Weights of a small transformer language model.
Size: 14 heads of 64, vocabulary 48309.
Architecture: rotary positions, no biases in attention or MLP, embeddings untied during training, normalized queries and keys, local attention windows, a norm on each head, capped logits.
Training: a variant of Adam for these matrices, 964M tokens, 3676 steps.
Each number is 50 + 12 x the weight over its row's rms, rounded and kept within 0 to 99. Layers, rows and columns count from 0. The size before them is the row's rms in percent of the matrix's.

# layer 5 attention query, 896x896, rms 0.024, rows 0-21, columns 384-447
200:49 34 56 32 55 33 49 51 37 41 53 36 57 73 47 39 57 58 41 32 60 62 46 48 47 50 49 51 63 22 42 48 50 55 37 65 73 62 54 54 42 44 22 57 45 78 48 67 53 78 75 39 34 27 27 57 58 33 42 29 34 61 48 38
243:50 31 57 33 38 32 54 44 40 46 52 32 39 73 48 48 48 63 45 47 69 63 42 48 64 59 48 38 65 28 44 43 53 58 42 58 60 53 55 64 54 42 35 61 44 77 53 74 53 79 72 38 34 35 34 49 62 43 43 35 39 63 56 39
175:47 67 54 64 53 80 66 55 72 53 52 48 58 27 39 51 45 40 56 65 25 48 61 50 43 52 54 54 44 77 52 59 46 39 61 43 47 49 44 50 53 54 62 49 57 29 50 26 59 14 23 55 69 70 64 40 50 60 47 65 61 44 56 67
087:45 62 45 38 33 48 42 51 63 41 43 46 48 51 48 68 49 56 55 46 36 42 47 43 59 50 47 56 67 65 50 45 35 62 65 49 45 54 55 54 53 42 48 55 50 17 33 38 49 28 57 53 46 64 53 61 59 61 64 48 50 54 66 49
070:43 42 53 40 48 48 45 41 46 38 57 53 58 65 30 70 40 65 49 48 42 51 26 54 33 57 43 73 40 62 38 64 61 38 25 42 45 49 47 45 39 48 39 53 61 35 41 22 49 48 46 65 30 60 53 23 40 53 47 40 35 48 62 65
119:41 54 46 49 51 55 39 65 46 49 56 51 53 52 44 58 74 46 34 43 62 45 43 58 55 32 41 50 48 39 47 44 49 36 35 37 48 41 60 50 33 53 48 49 37 59 38 47 43 64 81 65 22 45 43 46 48 43 40 27 49 48 46 47
083:57 52 47 53 61 50 65 35 50 59 62 71 51 60 43 53 37 62 54 38 30 41 33 52 49 64 56 59 37 42 84 47 50 50 45 51 62 59 51 52 39 41 50 55 50 25 66 57 57 23 40 48 75 71 72 46 38 50 54 60 52 63 65 44
097:62 55 54 39 51 45 39 39 38 33 66 48 56 37 37 69 46 55 58 39 55 48 32 59 48 54 43 57 53 50 54 57 58 28 42 22 52 30 52 62 34 39 37 60 62 37 42 50 53 52 82 67 44 55 47 45 37 54 42 44 39 57 50 60
090:53 44 51 46 56 38 49 37 50 49 58 72 52 45 40 77 38 38 42 47 47 47 24 68 48 51 62 58 46 54 70 45 39 35 57 21 54 47 62 63 44 26 41 52 43 24 56 55 54 27 56 75 50 56 42 56 33 55 65 45 43 61 49 61
074:45 26 54 52 39 47 50 63 51 48 53 27 47 59 49 41 65 70 49 39 73 64 75 62 57 43 59 44 75 63 33 63 64 57 22 68 47 58 52 41 52 52 42 57 49 63 36 57 51 70 51 48 35 40 21 29 50 55 29 29 56 41 51 61
096:47 40 51 44 53 60 49 28 55 44 74 54 45 50 33 65 58 32 46 64 42 52 05 68 38 51 67 64 61 48 68 62 16 39 48 36 74 57 56 56 49 53 41 48 56 51 57 50 55 32 54 62 66 47 45 64 50 40 57 54 40 69 33 73
079:58 37 56 53 37 60 62 63 49 50 51 26 32 53 61 56 55 55 42 48 88 47 75 53 44 63 45 50 84 51 49 57 45 47 28 74 44 36 61 43 47 46 54 59 54 61 50 52 37 63 48 31 33 26 17 13 43 47 33 48 44 47 57 51
092:16 70 54 45 51 41 54 56 43 55 47 49 59 52 65 40 56 69 55 74 66 57 54 31 57 41 20 52 38 31 76 61 47 67 62 54 44 40 57 42 74 45 41 30 53 46 51 47 51 46 56 35 42 60 66 64 39 26 56 65 51 51 39 58
095:58 49 64 48 43 65 44 64 41 48 59 58 50 55 39 54 54 45 49 70 28 61 73 60 45 55 53 58 44 41 59 50 40 35 65 45 44 57 54 26 45 54 61 54 64 55 45 50 37 43 58 53 47 55 81 48 42 49 46 45 42 42 39 64
095:46 45 32 66 51 50 45 55 70 47 36 41 35 58 62 68 51 48 65 28 49 60 66 47 54 26 68 49 48 35 54 46 39 56 53 44 18 47 28 43 47 49 65 45 39 66 70 50 68 55 55 41 60 45 47 64 21 62 42 51 44 47 49 41
099:63 57 51 66 60 62 51 60 60 52 38 44 48 61 49 61 44 52 43 54 64 42 53 64 54 45 41 47 34 53 29 47 34 35 53 52 55 70 50 47 54 54 54 31 43 43 38 31 47 40 38 63 76 53 59 53 41 57 46 42 62 42 69 56
093:47 38 43 49 35 53 48 49 47 38 43 58 40 64 25 45 62 52 62 33 38 56 49 57 69 38 65 54 48 59 47 58 22 62 37 37 45 44 54 68 64 36 34 53 37 72 54 61 56 79 64 61 55 46 44 43 63 67 43 55 23 66 50 62
093:29 52 18 19 36 58 48 54 56 34 53 47 54 54 45 83 46 42 43 48 51 65 40 39 70 68 62 46 44 41 49 70 32 56 51 70 52 43 34 68 53 57 46 43 38 42 45 47 55 73 51 53 38 58 64 57 76 28 33 52 68 47 27 43
095:40 47 71 40 30 43 49 77 50 64 49 74 52 40 62 62 50 55 44 53 43 40 42 61 37 36 46 44 64 57 38 55 56 73 47 45 48 63 53 42 63 91 39 44 43 37 47 36 57 53 27 70 48 59 56 68 56 58 59 43 31 24 52 60
097:47 45 42 73 63 45 54 60 59 38 54 53 46 37 40 43 48 42 48 38 60 45 63 40 62 34 80 73 48 49 57 63 38 46 60 51 33 68 51 58 51 39 46 33 50 45 51 30 47 36 59 47 64 55 46 46 63 60 67 33 53 58 47 58
100:57 08 44 35 43 47 57 37 41 53 41 62 42 44 34 57 37 51 53 75 67 34 44 53 50 41 55 45 64 43 35 59 69 56 33 33 56 40 44 26 65 45 74 34 35 51 48 65 40 52 31 53 46 35 38 69 39 49 63 44 59 71 40 54
096:43 89 42 55 42 38 61 40 33 65 58 37 60 45 62 52 57 32 42 48 58 53 57 64 61 48 33 33 68 22 41 55 60 44 53 46 29 64 50 60 40 59 35 55 78 36 39 48 69 46 57 60 45 58 50 77 76 70 50 57 55 50 48 44